python train.py --n_head=2 --n_kv_head=2 --vocab_size=5935 --norm_eps=1e-05 --positions="learned" --attn_scale=0.125 --parallel_block=false --weight_decay=0.0 --warmup_steps=200 --decay_fraction=1.0 --decay_shape="linear" --final_lr_fraction=0.05 --batch_tokens=16384
Each number is 500 + 40 x the weight over the matrix's rms, rounded and kept within 0 to 999. Layers, rows and columns count from 0. Numbers have three digits each.

# layer 4 MLP down (transposed), 384x96, rms 0.0683, rows 73-106, columns 0-95
490490508467519472461449474525463555572493540467447513458554462568496508570519475415524486544510508503524464514477521440468464526469488519561549533534487533489468482472528542504490530430497463550482459456572474508523541511446460523455543441497440554535534519511545472480457573535375532527
535562445553480522510490519486474462556558444513474572485478455570484530516482506605438520488547530415558544459519498446531488536476521545492505393440406550536480533442493490510452484447436417510495520488501572509520500459433458523529424444425559548534488492431468422476524517455567618561
492492523456526529503488480528510506486454503484405544510509521448468533501517517467522548508432475507501563486504485557468474489514566520425476514476443501554483576429519503509491476469473470547503533542542496453484529552432558494446489471487443500462481526609481543461524470558492528533
405507548507526506465556535459509539525529460471491488517502525564512449464470475466480489576502571468483450541538472475494575502460571549531532471431478444530477451458513518516550476449595472469449420539498527475522599464485472496516534569455468529446459550474547473554529548447567504514
555525445461491525482584448508449462512477531504571516496476555529496462493440460570527489474524531492454498453537476457576466475417479503484522577531492492455541483506546473555507534493587509570523506474484511516485527575433410509569516525456463547464517494417485480525531532468517502503
469552585534542444459514532504513550492511472513432481500564525565516483485482427478482508496430568460500528530459515511504410503499484544416493465476436497526412506517508471480549462513535501507489533533476463493520523447500502515498552568419490496564493509561500452597473565443469479506
536494525474458531536485511446520559456427547545509434471450535515573471489511517526507536421513392576593563520513398433483518478530470523548491533524456539552452503570450537452474490486425432477507525495488475525496526447465550442484470547476610495474426576508450533480551463487504537524
491496523462472510491480504510463471534499546452480493423547498559494454504593460480502493522462508500532490525479478485489454557485540482433493465538565455540484480585521506522539511465508550553523470539470459389484466542472517603526445466490470520491496518496473505395511467500529511513
538479506544518493481504537454494471506471521548489518537447499517466499414511439440469497455486498529460410633573536470555584437519507498512504433527533534486488469468445489549531546505513535525433452452436476474511502460519543446422510507532447533548467576467485581492503547488470504446
425517559558428529529455457461549499522473494490500489553556458521446478486576453567473446485481434484419522543491451556484488511444447527505490506523463498481565548474502512565472478513513460515489501548476473496458552524472512503515521487455505509530480556524498544543529465547511462505
456520526503463575581455585427503621513506570492449510549454516618501414539514488475526542482428474509486621511465467499497519491465561480485494419504433493587505546455473550484513461498500465550391489441528486524527549459330578539442388546484515470503540506535485545544452446540481580536
542527513535563479459496505516432525559486539507480455500512616462507497483506429499527475496463521540476445509502476515555521531471419496488515498452456480462556502527525454512431522489496456438499533472518501558475481479485517438544496491450555489479519553464501481531564545464491525448
468545444473533479473473547447488454572590487515456532419489562470495443485487470467479497522539513493490532535431517518537522503475479455582579423509469584563470510456538481489454570521527548500547465474569479496492510473487467561562481519572530513432511505453551452533510465483458402492
418572499498432556437547501560518511486530515461442542539520500455524509497488380529470486496477450521495521509441508558527468555496534468529460551514525496500480459559495464499498476499500470482495568508505459563465526524456479451504531568463466523481492486527539430513543538447449485490
549522482479539497473475504485443520513516501497495461496465470496497511485465514454426466396512559478522486463530474501514507458486524476477553486513487545478469527457502524504579496518444488532389473510451428561467545497436524547526519566483543450480494507499544432570536484537580511551
431566492476532451475489526471485523477562596467507560492516432470602459524441538454495489458538482453492499467561569474463462552487585472543468456443512498505455522476511546489512541482428469469507499544476492489469488430481548527464532468555522493573543473478529498453545494508473498506
545501519540447573498548498517504529522539576456468499533508461433463489451492435553494486522505497455504490432489494475536429554452420465386478501566489523544485560525535486451574501501546513478537533537407515502487499545469522565488561461446500471577501568590484539564430483590489511481
516513439453466515403432445463489548463434563517467553553495440490535539472487506532520471543483507584563443511499479518428421539573423560521514491543529442503571535534464541499469550486466495509507471558510527485465478526464461501535563472523537470470513484510593524470485538491497511486
436511494470465507462603586512435543523517568517578480554423487533461494478476501504474464497499493481552483484483511475422495552507391561495456491469489483508558509476427509453512428515513453495512574571491539491572482532520546529544516496404502545529523560471497543478516492537519466469
465519540515534471552481574500487534448522604386479500477534482474479481494558516513502523520456455506531459519506465498484473533535506553428466446550555505528531487531553515544401507470419477502433544452506498518500534554498546526524480443494576501483509528431436479483560409495531447535
427468512516536536530503502455475551477533432467500487505570491494477497533462523481564482463516558482483565503492584476477480517531547469472536495507570494484526543448533548570479509501557578490479426491438402509472510560490534485410505548474502539477491439515434460507474440476489535499
537506480513493462468516558564582513546530465518428494515446515519463501488486519470545516575556527448421443521522566470469531501555578508479456491473480494511402519474444520512497478482531547494515427488580561522524516541477482468483502446527525522465441445519603447464449529397415522508
534605457530488525480470471503487425501473514381512555538573470478466558492483501576465519505520527503434516574561564431475336416486498471529531504514562487527549499473457458453485533535483517433526492596539473447467547519509488524484507466500549547442472406528532469527485545476519531479
497489425452532544445574463474516500534502498480464462470491495463488484509453399531583559532530520471458496498503489417552536466488523498517553451553507475456526498449419564488553484527489574500484501550502504449495495446491439509514505545524447550524495481529578485482456526491476448526
542526494565432479492563479499467470473527454520529509484501454453474530527462520488486491479502478479551491469490552547511556461462518433494509505517520578584450523504484571484488517491519485517503487446508509492503451448474489468489485484532482488524523447568459519465539548544466480491
568526543522461465496545497482454487541557572472506506491429515504541520538520505425511469562454459480513451502504572494408460471472486518531441515482475517449430459476477525489512564518496545546474521473499514471522448466491570499516489540487525495576469459494545546524531547468545535485
442525564548395448449547539462476524513466598482522590493479433497487501606513448503553468527443466504504514519531404555482452537442467494451522556483438443524540508495482512488526414473524494520474508511485540494479501490511492513500534510477469482489507553471529504472519534454469509489
554466572480479545490496564523577545513567433549487442581545426491491457508482533485509478495454530439480496531456550536445530533469547500508486493495525464518467483518483471468549456555520507494485474406589482508427476476505473453485467522499441476512532508490483536528490547515467500479
524408511552500461480466525524517528502561471524490478423487534550470470529417513509453500473477553470513484558511525520520502551448497529507550476524477463517513439532516449509485462487582544522466502523477486451516450475482459498509522537552443501556512469454481481481495429527507567577
558480477545496518464435560561538529504576447443518551444555489520486493499526509488522508539521495504589478509556511438491462505451524457471448511453510504475538509455514526497419526515492392385467453518455517492486533447467527604518503496510515531530408518443488506554492516514513520495
523508525463509460439497561527592543522532505490439456471498549559559390515550490457526563534507493453501570493535431531483479494528553509500507512508513446468496510491564486433558510536560449500521516457503486487530455423464575545442455549492439512493397498502526451562429480492492507543
574479546512478516470451482446504474517451564504592444522468497484481475510509490469418484546494417512445455544526405525466467488443478567541443468553490515525562520519478555536580524487490489503472518472524540413492594529459505512490575501508483465469488520456534543489582510528471493470
537501534610471485513442431447553506535505502493525488577568516460471504523472493500518513527471472428473558530521542569468495565490443500517509460456511485528502485583538536446522479492484475514556482554522509457484478509551538533472514483476504487508485493449485469490522457505592473466
463531457517549480528502470534493526481489539466504531463514518538514486552380481520459523494544530561410584490510508539445543415524560533546485474515497541524513512487562417508464472500577474463473543424465434530536531486518503435493491458412503504547531541506513454525522484505497473520
# layer 4 MLP up, 384x96, rms 0.0683, rows 74-107, columns 0-95
521563446540489566569525451498533472560449365524532584520506419484451529463526497594452485476492494483487526466504589471440469476531483563515545506530468546567500529507436454520424552425553470514475414386531551472621508441439524533464487412466535571527577455545486475527515514511514603513
556473467496524584533493533456510515544491488509486490522494529468557475534477485521512525553552497494485541550481509521528452517452494516529454496494457482529478502470463493475481472513472490524510556446512473559473467498561525475515457526489515472443510524445475473534501564457480517529
506495477430509523579517454562495514499536548472537472462431508554462540535491553493522559394508576480484523517462536506529465499526452455495460499497478534459407512508505523501479533516482526468526480489512482489528502492503514535493525463511499501501408519467474430527513496492539523467
478475482482482499527481446501468486500526494517528522480574484458459534535559515422539543545474526525541503514459503587484524503489491507519484448491586505557517489460447526421566536436462524507604492504441465451518500460523472478467534449499523510481439518513567486500542479523466500486
561472472474498477477536441400465536519524517561511447505509551550469528463545488555481464470590481497442489427537513568544519455542506442521453502505518522458576567559421466473474550528509536528508491523530460530452551479518423531492479486518499481560510468441490488465532523515543482430
533474468524506567612450482467498527498424415492517489487502448478453507470550517539539518417588523492532446482532493494552533496542459465431506563482562567414507537425517502376495547525483440570523432458545520510490470478510467513516461523470527450552528471462488525499519444467554541593
517433463543515530485477472451452495529551511484433552509501479608534483544543473476474517490476548532536539402491507483474454484447526500518470480456526520484469562551500456508458502478477484458518523450523466482563491468494530572571485454464536509508499535445466510450473599518537499508
527471441550451472389555483493516522418462412457437477473537461480465546458501561542487459469485507475422503570513560495462549420498475515560541507455530445601459538529498486581526515540445473562537484508480511491468537483579438501540527483505560525523568545417467532562485614499457503569
489462498501558516538489527520494454492521503580486488538509554489467533531460496534480513459545532495516475525479512532536517477535495493496473472478522511556428500474478549501553511459497523472458481481447529498558471436517514589478469503494532459483509489454522473567473460449416512515
495435493535443510511538501487568468460454532549505475500498519432482455439467501523474456476583472483557442462505484473569498467564487518517587491495599510566549490511532463437548497579524530504461483545453502531508489507547463503510536454601512600526529518436513453512467376509512505486
461484484492451498511470432587512483479543498522535486420490420455503523514507571491534524554532488445521512483543478562494553530513503506522459504550545534451467463466420551516469479443501511525516411497465487502511521508474447476436543465480528445467496469571480535516459514528533584483
560545565597507446512537506481564510468451460499471614473549578467536435544419460559447482503483501491467408524524511505508478519405487519484532443521530444520504449533444494460474462513479537511518403394577478482526553526526546591513440489517449467497477566501482501544496529463470532552
533510451518472496498501485554492540496473513530537513461530543543462463490488522523497510437515451413501474525481498501426528365507466474478510561429451524569517524517546562559504451498487546544477505504482574501529575523546515511540450462491482501514441483445462479557556503448518556457
524504418503492434604511475515504459489515482549484488451510550492425513509473474518529518514492542490539549566445518478541557462534496549514491498461509491457552516491524487495470490482453504496553529537564528436488525532549491511533474557514571448464472473486467532400545509386532458466
454498442527468457429512463549468501503460442484482503481502522509535491522530521460481493504513522512512494506507627454492550582508447461550557479480581471466504468503502421491458461543478451476489541516501558503516461530496443486473477519498533469551599563488465451548444532446491528526
491476392492541505586528492505495523531496529407467544421532517431553512517527513530548542515464501532444565499433462471524491474466516448528486508417451478498498486430492470527537445507503505481504551475508470435494469508553516537456479518497559474484474524503442480486506608588501476522
552428471523518485512499574547443499509528463472585589491453491516465425557520523498538513508522547514535540515546538432472537528542508528481457531450505418509537488520505403415482454562482473497509551452459457553481453490486486528458504520511554526495457531483490461481474487514487493518
511502487504441582476563453407523515495489450505493537513474517458485582466475525536526547409461497541459534498538510464527473542507544480514532459521585525499491501531391514487505526493521537538497459539432500470531501497450453521522515498526466540481464520453492540489509499510522547453
553493444495475509524431454495524533504531470457476513483588410499500525470519506490534495462492573451576506481509451512520444514476573462515520485482565501527462455503594412469431544451430479470535444454415535406576550434534481539499483513525510479484595529557542548530516527467468513510
487481523471477454602502519500484510497496404432455486482521484525520513543536512513579495451565436488500546440498536518514533466518473486492446498513473480492558544547552495413479477458516509538448492462478492472515577551545522479479523545501596440489515500484440504482515523493493514487
472569503486530501521491549505545476454530536459566509437506576469509480439579467503471516403541483477552504563441528523523504461490473502525464559568494514442510480533520433479523560579464500518521485509427435455464444507461453563462469430486558484575485578498454517485507480539561565489
555537590498491491514461462498548382502495512592521534451481534498535565519459456517543445383603513509427511543478421501498479409508508486578506464473472468554536469536529450503441540513460479479498480442497408416526554510570530568504528513548518551520488506383477538481560457398482474489
533483514530518480546518445511550523441510503468585494494506491458391462574546522489537463462482510545524462480516490525514491458490566481481473515440577531493517529472556514435467439519501441487515483483483503524529503571498458567498493493514516481499479568547429490468485470477569480496
495451448449520493518484515516517498532495490447469485541508538499492496454568481506494476552496550538459480508529496434491492503537486499539511489461471506509551504505529413489473500549503507480474529563502504531501465554555481514512479536490444472495469558461482458521456498505561492517
537451537483518522472466482481501481466461530519511527495494499553510428521529495583516524409543511445488567496581482501510479492595465524529578502472526523457457449508530415518515487462467468529458531478512513506426499565523517471499512525487561515505487486455503446437512533459436518529
477473500457449495504510513501514490559591491508458464505460541553453567491463414513479530502521489551495461562453536497568522498482508510492467492514486518529537496525490508509540509462443495484455513491512451474632489495524457519474477461484552477480539505456489485475499482525530506485
502487526510524465474523483478532485472480491467496518465497530462523534453518512476454427439535461496486504490501517500525518515508466581531451457512478582483506512502521483525477467510494525493446502573518549428533445495563494545479513512532538551424488493532465484531483474463513474558
474557458460487530512506463481489474518469550466446522504511490410474537461586481513558488488523467548481447416541511489451496527518487487506436494510562542483485559543560492500563540466438450464504522509484505468508510520511491520469406491450510544545480534489530498516510523496481446533
545486488523476480468502531553572535507452470480497564471524536474495516580482495492576491474465436457547595498473488440471510503514442499523516446495447517498471460489524509505515423494455557469489478481468524513484519565479462558528528504485429601561499571460479448504464529444433528520
475587509428400526487506450485540518529471473467484514526490530537508517510495489555478516460501505522438525460475489481484540447458493512483414504503531528474527483518540484519493465545443521517506533499550510475436559494489527561525433504521560520467558498440472520518500554470504462446
499522534436467501541425489473518501501452469526452518534537455487461489500601479498490503467544533565500538420523454475491528456458495496514489470498548562424534547508511477469463472495490515505594567521465489557516523512475482486439515490488538485516446567462535533468515514480426492543
553447504485510477561470442573468550530490488470462554535518499495500457481586573522567572455400507475493480551537448497495476446454513447453482467451432520469537476512460501512471542517446513544546531543515536476511543468496539436442485414538582518440481545555514486549462595451472546539
524534499477466503464495555465520476495420434562557487492507490434499554500568549531493450485447472493483494499569502444523474486483490494529497523453518499571461459587429529475538544469457583475498393525481586491461420486484522514521492518571478529511537545451464526496502473426517521516
512490489451394519539554470522502467539389506534511536402471438513571526520505474538531533513528470440485550484498491556412567527545500491540459482482514490474478565516413493480461483429567485495526495600477435514504494535523467435493465475504558470485530558529554452494518455556501519544